Each number is 128 + 24 x the weight over its row's rms, rounded and kept within 0 to 255. Layers, rows and columns count from 0. Numbers have three digits each. The size before them is the row's rms in percent of the matrix's.

# layer 7 MLP up, 256x96, rms 0.233, rows 147-195, columns 0-95
100:093136122098129143166162127129061144131084124141136109125142122142174097140158092158090111103155121108116076104129120130172121122135117153100143151158085131142160141159121132143182135136127108130137128087111106191163165148123124126115150169153133119138132098109126143116114115137105115153
105:106110103106172172132128129111178112091137089119120158163136090125147148156125172097119132126107146093106160135136122095096118149136137139127125143148138108094152118124186101101174106112172093141083137104124151095120136136089126154127099134154126109119177155135106128113119158122134097133
108:116139169141093107148142117139139139112083142136131162095134172120085149089152124111098129126109125118132038104128112087115167126111134100152134101082131146122129106159108108135103107155090110150117128120124120126163129088149150148150155105140113134115154126134096110120174100097120145155
099:095131126095139109143148102141146117101099151156148140117099125115130143086132116171121131139202093136106150176102189126133099127120093150129193111136158126126108110134148096117089138115147110095100127143108109103107104137146124110128152145133129138140114104148139109123115124141139114205
085:145144183121119126104117100135093128148111140142145159128131113123120112114104146112142149125134170128129172138141166079177177098143128108149131130108132107123092121085110101092102129086111153157083085143126126113134162116147160152157115127129121189097106119136163124130122113141084129164
083:144139116153177109116145131124109096107184110103158110098133122115155121115113114121130081157132124126151130189122088177114116175116173130124139107134089126113112099145127143107116162152153162091095154133125146118123094134090092154134159133128136137143139110089125137125060141130125110121
107:140097115099119169162146140121138117138115130110136169157137088150118094160136130156083141158119123112118118131149136135092129130118155146110143126091146150116136123159131133180191132149111083126130100095094096088153109118130093149145137126076122126137166125067134097099124137103110119164
112:085096122101125126141099171125130087116119130136100085155147163135113120124115087124099149085158148115149123124148112135113133148150126087134123077127148110130126095107151143119089094142109148126122101141154079120140173114115121148128164133152113108147107162107152095128124197105140160091
098:084157136117133149095116165134144151122117127171145133107142117093098133131125108132152141104100151154095184082115159132136143127125112112090136131152128120098113110129130127174138150097131063099078121156125107118106101079147104111079164111116126105145116157132174129131133157140127157138
090:142136121136089131174154149121132164151101143152131120104105079111146132138126149106135126134162183136121134132162080141109162161158155131130194088108130157114100118121111109145140154133144134112118141080135121135130122100139112083066157094091138134086139118149138095132125152144118110109
096:131127107064133140122125090135118125147132134113134042158143134179081115109144121130102104141110144139095140105126137096115139127152114096118121114109150092144140132173092144125161123115086124150122130185158115092107162074114137119149098152140112133151103143131133147138168116134136116142
105:157109134120101140067108143108098098062160117130117111207170155163118125162135105158131131135130118114131148064090130167137107131122126138135132123145138126143105157129149101148174133118100106143134146118099162147121077158114122122119116136133140156139142145118119102151114138166114141140
092:147130117108172171137130117139089099123131116113133115104123130156179111096115115124132106098090090138137133164106107147110114137109148123120153184142136142162134142134135083185115092163100189102144138111118120132156110123177138115113155177135121162143131138133148073111132141100131122131
092:122131118169118149115121076137115102127086126127084129124149141166086124117158145127120122101158100116137095077143132124091095160164078151130112105157105144127130156142076144148106138142153135135102084144146119099091155155099123119102181128115127128129128185128145115123107134160129127107
088:127123122090119191159152155113129138113152185139123096160093159114129159151137109115132088131112122119150123156110131119105116088148153134126101138117164096133145163141166144146119120146088150133157079098130139149101143084150113094144129177128119140085106101125111134122102161166137107132
105:090139129110133111103120126105146120116127093126111118167091106193161117102096086090129119110121118105159124154104178169149107168134134095151149139122125148144166136100085125112129088158154179158107105159130106109099128115129113104086142136141131122134151133102138104120113104157124138094
099:158106162074079099136119110154092143095112132133149152147141123141111100124108168152149136136146118107102179127113116123113153146115143130103152121139137119124141176132083109148096113150127133189100101145129089123129106140135094110089117151107139126134146107128166145066144147130120127180
101:140099129154146139169122155118128149128135077115133104117120124156110124117106120080122099132163107126174161126150142146178102146104140109180103152105151130152136106097130092125116075127115158163126120081131108139107172087171148126095145160136077127119134130123157139130127156144119093136
113:174133153126109138145128132138109115139142147135072092074110163132168134156093098111112129110122107149114146133144146096107126121168118111104130150132181141095114158147155182103119101164137143134126143140160118080081155131121130151153133141166123128108113100134072094159130140116142110117
089:127089119094121118150123150116161110156101119109083137153159086169160167142112125139136122140146145135129152175169138104115133115088147174083124142170136104096127092109185076137145109117143137121130111130128144125130158103116096134106147138119148118109106072145091107136119135153096121135
118:100118163163158117136129137165158137106130102115124119157135110132113142099135091142175189131140140072115160115130112151136108132140083130135142082170107118138073130079098124136180121101095132108111145137155107123156092138125116140107089098132169118108116135123143124141119112159098152136
093:121083140107126103121154137118131108125136147142148088155104119135147182142128138131134107154112167148151173205139118196137151121147163130109144164142124150132131135117150077121137115123115202135144143109126134120122107155128172091125119137132142119144162144115070115134112128149130143126
128:100166133142100130125131156131145121122116114135110075094142163127170114115115116154105155114094140115135104116125165096078128127133129127145050119137139120149098122145105178107090141116126126118109160137140087078160139133118180120143151105181133117113153115129148132173117097121119111140
118:164118167111119092128115121143134169050152133118126181140119108178111123114162113164073155107137167121130148154155176170172147169094103118098145106128116167122117161131126118147132133170145081150151138147124140115143154132125122133122128128128137127146118113128117150122095127142128121126
096:112117120083091118092118136116133146131101104121110171090153091108110148135121143145116136103100084126128143164108167098086141100112125127128098118156146125130128136143147129112121126127173109171159117122096182163154094098162101136137065138105131128088151134128102128113138165097136161131
093:114120171155106139158159151135114158136171158125161124120111093105135099092116106122087115112159121159094074105125118137170181151133123129104129175139069091097117144135141141163134132086175124125144147169164129152120148092145131123113129119088131109137149114113127145115138120122130149133
099:139136137158154148131132118140103095141130133179124123156088177118122109126133117150138112113188072148167117107157167128122135142117103174134117098093137116128113150118112143142124146126137153124096150145132152079078153080118124133101115149165130087130154134063135119137107145113110103108
095:147126134136151100176172149134155117111147121127143144093106119157158126103120108089146101170124131136101121111141160119119131088143078122142132125127120122120089139097197150169132109135143137164123135077145119138145122115130108134139137179164135141116117144147056100118120105127132159082
087:070133114120083106156124136136136076104166093101148123140148120134140119151123158109118115145165153096084120116122124162104151112113122146094098157096142069139152130141126145137132128110154142165138138151128099115082154144088126110107124105135114143123130109118130124129164104115127213136
104:106137123120145105123125107131099146137142107079071121120166140156133123161151100159123110129123119151080160148145155156150139141099135154150134119149135119156111112111094125178174131130082118144197119098136127140084095130169091125120176132085134152134139127112139117146128131128127138084
110:091091119180122124153114117123112100165142106101122126128153122139119122111113137134167120102137117088134130113127142150167111113123126105126116126081072143128149150110177151108174138139132151143146115085147124126104139084107186163141134132174134160105146129132117176162096145125178147118
100:102143157124195092122175146103108096114127155150127076106118135100093117149104100138134090136136151188141133179118139130169182168108118148099150161101144111093111124135115123144097132148125124099144120116125138093123116085108116129125146119147116143137113138149103118129116163088122126151
106:150174116103153138136154153116151126092145134114132128129073078113166108106171120152123124129137137171111134056116098143121159112141092134094119123165118177070142133138148163160139130130101159124158121122161071109146119138101126113097147118149134145150121135115130133108107131142136141103
101:136132159159144140131157165118146134107113124111111122107097092092122098166182144160146153101136151147128128085125112116143128119169116149118145082132122077120096140130133130109104145107141110133129133111155139070110091109059139157116133120114123106117120161135137077160136158147139107081
098:114130129157126121120101131103124142187177127113137137134185135110141156161111116124186120145102105155097123158121153164109094100143163158107090141135131118143119151121120105108166143082158132135133177092125139138108139115113131168123162094117095129161093143148104118115135131130076126109
129:146121140136206129148136127096153118109111137122150081126113107135161120139131147137156117157136102165120168164083090161139145107135127128134128095153179133093126076159165135117119114085107130118101115139132135115129154126110128152104166133136128113164133127152092113145129168158183112137
090:140123125142152126105164146130142102120107157184192152127116107103119156110133093167130099180113104086098132119153098139119126092127148119123120096128094160090149165116127127149154142136104137141132117104114159165104123106113127127115115121129134083114119131054103130135117078137114149099
086:122175119146122134140142157137171180104129116161175111152138132124162128113129122137132143146133107111117088117147104103146120138106115165128139188119127143099137159121148175102131140117151112123130063097117126129147136126148112120205126152086128162152147159141154145143126120159139127177
104:181106142121135107122089141148124135177093118141131143120131178147174170113131121092130148132139149156148144150089138091132126141141161108144146116132134158093132151098118152118129152123158095081175121145114159123126116104132097121147152123087117143160088145145077141121127158115164167150
117:125125106163116114104105177169110135137146115112098176150123146124137180097147151094133139132128121177170145149135173146169134138104129102171142133118154125136133131119157060102135109114128127150129132113155111188127147085134110110124143158110143148140094112132129133122109174129170147110
102:189147132118132092085125121163160110174161119140129110147118070133166103139141144130111131136137094122106125149129120078172152125094144109108145079123151100089128160135112125102115103121152132163162121136112118121103137099111152125132113153120156111181126090143122109147108132147130074112
090:120098109132116125156112143149102147058102108147123142132153128135110144140099098165111143113170133148118147117159159134124140148103131094161114122136122115147156085105122180103133153123100125162124103114132139126155149126173171103149116090077117112107103205131129118112143122102127125158
091:155156147165169178113113116121105131078150120061151116161151152123128121124101135115157112099105113161144134085146107111166096139171103107128103088079096152147128098094119130151162124119104136139121115084136093116132159127164131129106147146123112099131120133158120144130138152135121110158
101:098144183121144151076167156126140148170136127120103175123103160110140103107149106126141143101139121124127113173119149174134109161147133130088124095115102104149106164152105140138090155127175171140111130113149155106136116149112159100158090114138122118118151106161145138147117078142127141145
100:079119104154139154151123171113168143156125124144122109143114094159132115114152136150116118135146156134128113111146113109163143115135118147178083184157124165112148121125115137161152152090130130067143111145145136105105095089122165109075143118109082106146142117115134132122123102152153142083
099:137156076123125144149135155129116117094161151090111145182116130168100143116146113126085138125150085106144121104141132098119128106084117166161085130110139150131161162128133121144175103104128133159119087108121139141132185146143144136131142093131082127117158139084093113124122101114092112133
094:119141158075137117138096120152150112097123108145127145177150094139097145119127152133120117132180112151139120115104190092124116116128136066149141168135198107165103093099138090125111112140107125122153140141114109175139135147124128111125138138151141119162126161083143114140094141111137118125
111:160099175138135133114092133127132142130124126097139106121134094137169172147087101125123119105095142127122172175099124145149142069106149140181110131118147139124139150119071114114147144160158153084122129165124138124111135097144164125128075129117141157144100120111132163133132153154164131097
115:158131122144156094163106128108127127184177127098130139143124114168144129133130134097126101171090112128140147114093166152109130091114129162120137138140114144128104108135093095120116129115157158141126131099100099139142111135160108127093094200147129152154133126124099168163138134131126196139
# layer 7 MLP down (transposed), 256x96, rms 0.22, rows 147-194, columns 0-95
103:125131137129083153154093137133100109118114137102086089097154140121150167095086108145169179147122114130127141105119123135132127078141124124116142165158122156158170140113122131106124131178092077168130122099145149131146128125141166112143114115128119082105157143156133133123118084126110181124
108:133154138139139134111111082119117145135116165126107144148145098085078107116112113121095111094141177167128131176140132134130106109093131153135115089144139102109134168144139161130115119155131120170136118081118073085137121115156092144171132178143101130106143104129150132101153148112141124168
099:069150117119129104155113134183102134124107145107125132123161130139122122147094100150121046100143136117095133107121147123123135121191097192133145108101139124166126132144140135098126111128132127115160110092124126098087157116112150117133110134123130094130129121109133097081102123075111147135
097:110130153164147122109083142121146147152150147118160147173089120135131109150096105116148124125124142114145111082158142141073133104131089139185103149185089148118164120127167166156103142126135143131117112090138100127106131134115140169116155119147117143118137158150130141094139094111149111177
086:095144148147105144148121132128141121133133125106127121171139111121123144107141110132134096114094102088155117131150145160074058134088125128111134166135090109174117118171131096138140144145095157134180122188090092138142167132108123114103137138090096129117157143108123151164115140124102129131
088:122129124125127102123130132108148138136090119128153147146163127148117119172137188109119144118109149156077122065097166120143156132141130131149122131150135085185114127116143138099162093112072124141159093147123106133132135087138135108078122124135096120180120124146142113136189132148125115140
106:162148140092121143149124155152112146134176095129117142110099118130139121131156119115164154173136139127103149137144108118113107184178134155097117145122127091172148085093167170107165096108102132116146140149154138147128142132114163142111109095142150142093110111139134165126099087146110153094
110:163135144142130146131159146109158121093109096142113148116122098122141152095142124107139106186129112122146086156125125112151143138121134152123127185106083087180108142117162123171125140115124137159130125131074144146104111116115127106141163107136102147154137154141143077160151095188131115152
098:117130138125140158148129184189097126114125125108090088104072143113171112140111151118129165096104163082139087114159133169125146124146106162111147139141109179127106148090128188141101122128155127118109156133152134092114119143107123114136145126128134133105099100142101107120107119136157108132
093:133106130154152129156123112086135117128148152132116135099120128124167104182130142095154063141103117130122131109129112149069113154137150128077091136112129107148137101151089109131176140129136113125121091100131115145119110095138137148181167114080111100162114162126138098121106115086109107122
098:086168112149092130137120138161142133103108169127098132124128102127120103162137141118122147162197120067106125181137093115134093115096119154136158118139101140157121133142137107140126125151094080137093147143118137177150109117151148139126116140130103124157140130129119152091132131142124157061
107:094131139163161107110123176173128168142129136099150108189130138130141100092138106109150168141110130106103143090149130160116129142129105143114108151161116125130094117148123170086135123092150089130117160091166151107129135145132084110145104124108126088171144140150101104172122123145128119107
098:147164110141125120151119116140111136146145136145112086139134126098119164136112163166122179115118142098121164082091100109149150128113123122125124079162107053166128144119116164144095129135168121126139185099154156148113125135088119114156079102115151122141118122148124117128127106127140145087
091:121131173100139152137130170120125150134135154150140135115144143097135084112111126089141155139104142139126160127140148123139162121160149098115111128116136208098106106118163117112125159094118157152139155068176142155143140142133141136154084123105115151059175107135105125120119140124122128142
093:124110129113122105147122114079125130109158111120172143139150113145129121092138163139121125097152125132134145149134158165113116153054125090128136166123108077120093102164142131150169140143109132116111143107123112101138109105101112132113138117137135108228137148127145093138169124111152130145
098:162134126138151092147099107069139107125120135115116137159158139159145157124111126173183148123152121124089171133133084162113161121121158112163134110114171077137117181108145177117136120111140118127168132111132098139141130156124125141145106110068122135127129166113115134150133165125117137151
098:140122082160154148106125106154123153122127162126113068094086126122160150135118087105172125115140095149133083150152142117148154125149118124134121160112146092166139110163134112113141117117135129126096141121157130060077097151109113142176122111120092111149122111137149143165096150115131115109
101:150128123101137106105102122117119130153127154143095113167101144113152158127175153158119141110154174111115143139136147139141145126121131124121125114183138058089155156119119144145145115092138118106140121106098169121139116145133117119121105067099124137200140131165105104100080114118118151104
103:128085063101131122135124133071122158137110125129124156146162177128094121152137121138117114136110115126080139144100117092144095130146118154113082183102170097138136116115164100080113102111130156150126097128115154133111162103159149136127144130145093106140143145126111122179097123125145124140
091:153194117146168127096106129127116158128133132137160138153147172121129123159144171145117143152082105127142075101076109115099149130125129103159127111088121092148164142126135147160092123153155097113109155141137137146133110110143174133125123152123106140166154143086151155106139103126165122134
103:143115138111105180120129135093131132131121142127138099094107142128054164102116140163152108117133133115124069118132067127132119123109079180122109112115129141150149136098146095112127140093147156149161159123114153130144152124139148147097096154109111141141123104100130133107167142074118098109
096:136152101137122106125107119136158150119128138109155139103133146142113087106113100123123126104142104144115081074134145108139131114107137137146112133100122000140151127130121159126115120127105102131122132136112129124150174087094106148124133128125097133176081125160167132136151129117125122120
117:150084085107145168109124143164101158099109147067116125107140108166120123115151101104121118116132125070108135143120125166095074133147134121107167118128115114129123139139095112121148077080149134135155129121132158088130107140131103136148113113118123142103130104085140094123173119133115132078
115:107120120131162117177111164125149144119138186137129133083126086156123174128185145125077127124139104123133123145153132152136126133128132147108110155109147119104107188112154124152107130140128112139152114123148168175147121161117103142114124144106138108121104075146149137179108105108145155171
098:110142101104112131150149134105129147158156143148172098151099144122130141118135068169131047112127149107131146090098138151123106118105129130127137152141137124109144114118141159116127153106121155111098125108077091148156103132122124138171145122148134112213118145120133125133143148154144085107
090:105111187110119103115114165110116125116119149100167123117134136144162142161144116114112138142121113137152118108152107058129121158102151090159179145193166127152126127123138176107118147128114127182147158148140105137094126135135174157141160133171107113124110143112156120123122151130135116104
101:095098123108118102107133113098122115157115094089179140139152136193140160131119161113116094136134136122121140123102155155142094109155146145162128105127101066165111123107143084151134131128161187156178108149127142127155158123144130142150147139136115113107128137127109125112152107154165170123
098:089112102154138149129117152158085143140121155148162136140168156147121121168154151127131166137103091095164064144087151122076137103142156102153148130104102150111109143110154148109141148109127145120108123145136163103099108108106161160127104143080108111115099148088141138133135124155119144148
097:144133128165132165114140113112135089116075122144100110123132132130117135131144123109155146137113112130171076074142119120115110126154100125136164096137137210131102118144127166124111126125088128122128134122143133125168146103144183110097118109142189136054139128126128130100131124109131106148
104:118130159104120105136070118138126117162083147123109098176126106155136121109093136114166175189160138146145090135080124112142115100134120101123097129145105141146144147094106120142156091132126121124147173101123109074120154157114117130154152137165138109132132151086089134145132111124134131157
109:121097143141129114093119147105134151118124122129133152123109103134126141118136107157152170125089119156124111181098126115122150162100157072109153103136135124151096125125082131180092129134131149096087120137117126151137117149113115131072131118103129115127121136098092158147216107168110112131
104:150136122137122125121118111167119154129168155134130143126060129128098143119123113124151207158109129122065141129131165113122144135103139175114154106131110114139165161139100130167153112145141095119114129111181136113136164142111137085100131089101113161124141158142102144099143126146096118124
093:154102157097111138090130164053133151138159130140134108111119096113098168143138155115114118107122167103146152145128138139157121156083124081110097141111102137177119117097125145112113138133126169180113144112133141161112122096154142109140112129125161111108137139166149130150114122182109093120
103:142109111147155119120157106084112076140133090144172115155137122123134109111156126146149085094163162184103143132172131153098129124147102121149206126144100115114109103132159114105118147106097161118120117119178099136139158159134168122128150132118125140160154147155124145144121115147116133130
098:097118084120126137168107115118136133119178134110137125102103121101129150101152133137175093114173142119123155133134110126113119165093124146113097199121148180132120134114156107145171144126116134115142102110156128127106139125152130130088139192154125148143101141139167100111150126094136100080
110:142126108112085112126108127173113158082144139141160115163140142143159182146088113130074163150095131091092108130137131090159122108106134120137123143134172083119143173131094121141168130151119111119133111164115095135165099114137148124154130103117108158154088143154129146129160128144117149110
095:107146135099099099149117140141130140162153127120121132112143124148134127141140173128147141100135149128159111154073176067110105130119114083131167148118120065150095118100131113123124128151165103103153140177127159094132155101116085137117149109130163121098087132180149113143136144141142133141
089:125143133133162128075134143111134127141120123152060115181151143121127120126124173150092131086133146155174198125116150149114151121161120110116127103088132149125098062153151123095108140150145128141124122140125130105106143139099125136127132136143113124046132120117133143169130113116131134126
105:113179090132148133093120095110127126111110157141129130152134111163140157123087098184147113157116120162147124161150151115110114101140119144148182152125112149143131108158160106129163119155167157119164146102146130111094081105152109112086126111155107132085142099140133093088133141142143126103
121:117143109100139100106130123093125115137134091166114149097117093120121141128162073152153160155104188153086084133157116152149151140150139148094167146186131120125112108115136145116131117171110108155109128121099121116165127160150110117098126096116099098136127104092120137138142166163141114111
104:164152144124078148099138099155159116104084093169124126127128096180138092148106119168109146131114129091107118103125083115174146116148122148164155153098148148091099105149117133123138124111159154095150124143120135136118145127155128101166145124132162134121093126136082094131139081136136141102
084:115122106124159154088127106196121095110122127134110126115112114142132118127119104143125115116127124134109143168108149139116103060175113135099197091132131203116127154153087121130122082152138104123140146113131161111132123140147141107118140138157135107116157134121109131123158105081117155094
094:148160118155111088069180134123126147163151085123131138125110139121138137105137127142122147111133123186109132144122095119139140130130144141142154196123092176102137111122161106130129112095123151131141128149138112176121138145101129149157122119177103147078161136131135128088110155112175123099
102:131091121117126142127112175099117148108115139130182100136152134122095149134087136109141138095139122115146140112109124105145092099124086116154132122176168136105112127156116124080146155141133113134181134158092133164148086142105131130138133140188148115171122143132138104123176112125084098158
105:137110140159086121124136116125100148145154158147112093098103130140144117111133125159124130179115113134142121139137122157146118153100124106158128075108161122100051154120144147138117161178133126111122155130115134123124131125098148158134144160163104154119118173121133147134111151143055093173
101:114165122130095091143088121133072113145148137096113120114142128143122157119135069180168145099138122129114141147129144163104144152148104114115114136138115126108149211110116138116140128153120161147124130143128136116140176091139132096122091117116162105150143124185111153117154127158110162133
097:163106147151151148123145109110092066103082101140062100117110138132126128127114120116122195125092115099132109155128104067116122098129086179133134111127132141116182116122097128135116133132169103147134106157172094111129136142124129128124152130163152137157125117097122138143125126106112122125
097:138121151163147085148100141177121121109146087111156102102119137109157162138141124114092145129108112110149124128076133150115109123140113121140118118092103136145104151158068171128109099127116151114116166124116152158130165142107118127151099119092085102106135133104108093173109151106158147081
# layer 7 MLP gate, 256x96, rms 0.229, rows 148-195, columns 0-95
108:103125118128159120110162145130134110132077118122149178132109126149165093144146133151139160132138127108112159108127139119068094128094168127072125140155107119091166167124109123152143138097164139146117136107130121152103111163097125110136098131159150145130166097157155154138061137116128113141
111:086118123093172127142169189119132141130122098136141086139084130139164104144132134162114163112142130105119166173139142130104130115140113159100126124150130127139118141113185134123121088150123156146161155112161145126119124096123089108117131128165155101093133135127133133128134124150154094052
097:142100135135133149167115153129120109130130138057134149143120109171152123157153124107162164142135171117130115089098109137155118163101116154105090144117107126090153141086136159154135089133109179168168122111167159133154135100113174116122118110144137116138139145096119132135151098130150091117
093:149104104095126107124140131118157149099141133128112101078086132140157112141167129183116121156148116095133164098156084129137125104142178138107155128155186106108135121124129175151131164147109127105096121123123122112108115124115127137131110129156143090144132113141124034126128130146136115110
086:149155112161122132111119141116133119149142167136126137131128090118145135119094117100165114124119112132157143180191099105101104127108148124151120156106094141024099114123142106136089101109130130101117121109124136131129134102143155133154101105097151131109139121123099141124053129124113128135
101:137152103140116162120123140156136158114128125131134136106085122093112117108112112096139161132072138098105110149095140160121116135104147160081102125125071111139125137097120153143110088092167147133113125120153133173165126145151117177136122143141124136149140168173076104130094095133142135090
106:075122098130174111120157134120127143116117146153147136142085091148138073078121152156131119141141141120105149084155118160123116098098107161125114087109143161106129138160091143157118109110162131116104128118162088141147142132132117130071107123122159115125123084133120155140136133092105181137
100:113121087087113143124117103125177110110133141154174136119099128126144144114140123076156149153132163134148150136097100080105100127156137158140142140162127105102188149143141131156084075150129133109129134149144131139102135146111131124104077147152173107145128156166146132170107129135151127108
094:126110088086111144154118127132102141097130119105143158153123148162174102114164114148127150110123120117121164143125155141163114164130185142088100163126117124143136167153080128126117100105087160133127119159152157104121125169099146125114099135145127118158178097097132092138134152158119102163
096:162104091191127114121141157143101143172140106120129152069150125113148125152137148134177141121129168155127144120119131084127098154121105152151107146159140170131177139138122130127114118117140155155136129192164123125144127118108112158150141113133126166164092066100123139133121116112111119131
102:108097132128137126152150130170084111140071107128130148106115118118114125120111155140168176159132097098116168157135135129099126130108160138138120158111115152124111122147095132101109153139105132134106136078156137147131143076110114111114140157154172137170111113120187157126128093083153153095
098:159115137156203133153142134125132123148120151104100092108136101112150094138116144116154114155085136137155149136129107074149100133089107117127114127151133140097130107103125110097100137152126148190105106143114096147138103096158109148138146149092138153142138068152152141137132174119136163133
097:153117137082160122134128166115120113144088174160108153149118107107121113138109131131131128133112157185159131131121120168160136110076117085116137147116133145127155113108166091149123124071085122120109158088118135143186105098129122159166136136139127138107164096137130135136095142115128111173
096:123125119082130157138150111127115137091153142160132161180139106148142138132151185104131134169109125152124132117135097135120121095132155123144051107134150142112099138154124154180114161102080128143120121122103116118171183146098134113116142136121131095140139126120128144153073141134149096156
103:087126115156134168131105086152122125105139096147117129167115096127123131130112158093124161156148138159149138140110155138143117156096108111166090173126153118153128142090120076094149097135117166173144102180143121108138177114145105115104136151166153139141136118105116140119076124133149123128
104:101111116146181146122142133130108089127133114136124132145098127100121097124166142122139127112139082104161085158111110084108109117129133112122139156107122143167133124133141151138134146175080157136121157123117146073118142145096126141171124123145126085114161078147102120176079155094162119134
099:164121095125071151137122133163111133123148095107171141117100147128095126112116141124127125187097081140163128149119121090124103142121131145138106151084138112161173179132125097117097109142103136165094157126144103125124130084138133155122126161123104128126153097113181128160106161125152125137
103:112111121154113102130125134128169092106114152143126157124123100119130106079153138122154181206136158101154135074122140150100126111073139158129120113142122142110128160128090105117147121120153105114136144123139097159162122125106119100102128144129154119179130122133134127129113123059104168119
093:127070125106128129147131131103168091158087120158118112098123083115154150135140085096099131132106145081128132149119137108122125116096151156137134148181126114101124110144121120126177118145169168106142150107150120119158137120112099088148164103150105094107130136081120135162118138124140148077
113:133114119104153152116106151166158153118119127114145121124108108145097134119211116122214138151144164090114138125124075122127117132107099146146091101159104143104140147113099102188165131073144133128148137116141134131149138127107125112091106122124167134102133108109127111145134137135117140134
087:143068128112139167109126098104140095102122126096121147155130134125100174153116134091091081130116107136198149164157130124115094133138116093116168131142148119099124100152142126138104114151147144121129110122119155153109127128139136138118106111116146115092120129121069120123125138082113188082
107:093141156159104117160110150167153143150095116168133147105109131149167081131123144160129166117152071132124149107148181089100130086095115134138067161085147129122092142145120138120115117119126146140124109154146141119128135124116119100136148100161149124123172106146124137157106081108115121128
109:122103082126122124148128146168125130205076161108116095180146126137140136112140132122192160129123124146129149160104090095122126103108118130118147157105129101138122102127135122155104090073078176109131093122156146155134120151144124118110128165122115134121135162134136115147124141121136107154
096:152121113116174168107127155149131144133071084093131137123121103152108165129139099127097116128108115127180128136131118103142122153123105080128132128177110156164139110130146107140155099153112113139139090128128124092110130084162148138106122154122141090115155131132124084157076100111141113074
095:082146135137139167109139177146149142117148135117146066106110126132151125124132157141140143139108185154154136148128116116147105102156136124147171146149145129072109163146134130187097132110155119133145122183166122156107074122106127105134146085131145112129140100117107110119087114109138147124
100:111120145108142106130146092154142111132149194139107135172119094137133106096149137137148095098170085125127126129153098138157118125107137135136154106127123135112113138122095080104101130130136091132093131190165129095135150117114116139103098159118153111123145064119134115166132162114147157082
101:150097146152105119126149140118148117131168090143135119145130149147127113154141158084176121129101111097135098143143145167135098173114138140093108175123101116135096139098117163160111119088163143172132120145144123100116116103110136088170104165119128143197118140128148155156113137106137149103
091:119144105138102125112113125122170133098119145125142117119098118092101124121109116155158154141103102084175117093134121115145125106169126150147118109152132139094140104175130077140118098163134109132108161112128164141156176147127144111119085052133132090161137165125145131137140144156087118114
101:108135137127134097131119175143120121137156103093112161138080146130148103148139131158153175154149195124124115134126152137134115154133119160108091115146151144115101161107144125155133117077136131121190161131134095125134146122102093137122175125121113174118127135170088132154083131098140151111
106:072074114145118114151124164131101138120125117125150151143136146133153133148126106101179136117097120138130123094132114139163100101093073134134088172094093126111140099098166149094149136117140147125162124129154118145107160080132160131144091121148131138129125097116108124169120110112174169140
101:146153131161170138098154103151137139159147130107149116101139101153137130137150135134150110135090101136169116130148118105114026106099090135127099125133097145140118161116121113120134080119162142162123114186102154109117122111138143133129124114136129116147136130142123171145111143131106184089
103:119132112135127097159121151118176142139152158115143136121086084118180095099136097145168150147143176103136143127123132139109107172127111157109100170132092175144106172126156129138132088083132126115139159101164135142126130140094124141129176161114129103129130119114096125146089108152150122150
108:110106136179153134118127170132136086089107105127127145154111107104168106161167124144160127113127122141108154138148129124126136161110106159128125168091119094107173102113146108113127122123128106162171122095145163158132134067116136135137106100146119130130144111099125159149077078152158150151
099:136141142130148119126148105172104115136074157115125095155091150136139081114137142097158119118147176118111143118112067117173115166120110114136128106106167105118090149096158117149118072120129112140088124123140122111117129135130113100099119151129125126151155155126153087146087102161175129138
116:148126095132191117130151159135147091119130136127128097118097099143164126140138123155138140166130103153139164161125119128146112105115133102143142103166141100115112102149176125132087101099088143117122108146116132095155133115113144131105164132168137087183167120152096101132135175128175156118
094:111119117144148112136120138124170121148089079125168158110088128122147124110131135101173144131076138142113150132123131119123108107079113086121146149090135103131107127137071111132135136107145130113097158122113163167133095131091125111124095167158145122136094085194112164110136151113113123118
091:098117125102099071117111158115145131156107125093104119111139080156107092150165111135164114112169143169134150116167158184139125137090130112110126140137156152139138102157119104119128118100145104099170156108118098164119153143131161099141106108138140097117150121129168148122115136167083124128
101:122153144147154087152140143151127122134123125140124126140148154120155077136116135132123171134165149122114081080131147161178104149107142200100055139125097117119117153125157118133148116095120116095146102147150128141098161155084126142122150114123126111114131130142151103139138127083091150144
111:138145092159117112129165123167135177128148097157139098144115154115165122123131148123168134153128152125124136114119127110114118170112104151111096118162146139143155107159146114087148125127142161144084166160151145144147174096084100139119158077170140130152103127148127146169113127121117145177
104:135137101156134107141138131134152129163150114133116107138132131113166117153152129097190124156147126157103133100088116091116081156120110164092129131124128074086132159117129146104093126136158122168147131161125085165122153109097165138118172154129140113188142129137114114162104116117098111133
092:159150134119124124103126125131126139143123161167172156180097123140150115117173128120157126167058110157121118121097136081108117126149098143140104129168134173103087151141118107146122108129133120144170090117161161122100101138096161085124147147103147116127118137123104111124119115145119081099
093:106103091078130132137111160138143130162119144113085124143089084149153134110177130151090156151113139105133143153139138109113164128140159132097139102145137084137167150177135121103139125141165118168102132148124165132142122098124160144128110122149174119134113120124170118139062105123099150139
098:129103147132156157133170117149103161178119147129108148156119147078144072128146113163134163149144079122094112131133154161165094160108148111098145096107114079141128174148159128120106150093178146109124135119151150114106120129121144122151129132127127119121152124166155121148095105099141150139
103:103143109148160167118122183135127162108153120172122132152116109125099139120169130162110137168133127109108080129136102139138122138133112144170111160130099092118108148115151101170159096139115145093210144119137139117147119062162137142102144129151117133145142111132125148142100121140133151097
096:135122096123112149095145089148112160146137135136108119164060119141108109142179064144123176114107104133100095127121124157147115125117137155127109145149088115102179126134148116130162151142114122135164162138159160116106096150107175100124114086129164126146156137141105109110138153130122111128
102:076162153111167092160140144130135096117107157135104087122118092156137099158118169118138139104150121178134084128135137129128126161132144151132136142106149134118078134093160139112100078119097182120149137141147122147173116139156175149105139107132140118152147127159129128150102107143087120143
106:118139068134126165111145155129143133177110127155088179106121135071125090127159163128131125149137162131130166094149120096130097109121127135111124087137108151148165097133139148124108105094114130164126097139143069110139108125139094133121161150128158128138157115129148094133112162085119156138
106:137130105184152121133179102174117115084108152124113129139124106135139093082158122133158156096175075129124163131139163105138116131094142119112085129127132152181130109129115092126148090157119140119132149152150190139147135156098111112127127127109140118121150149153114119123109156138117128172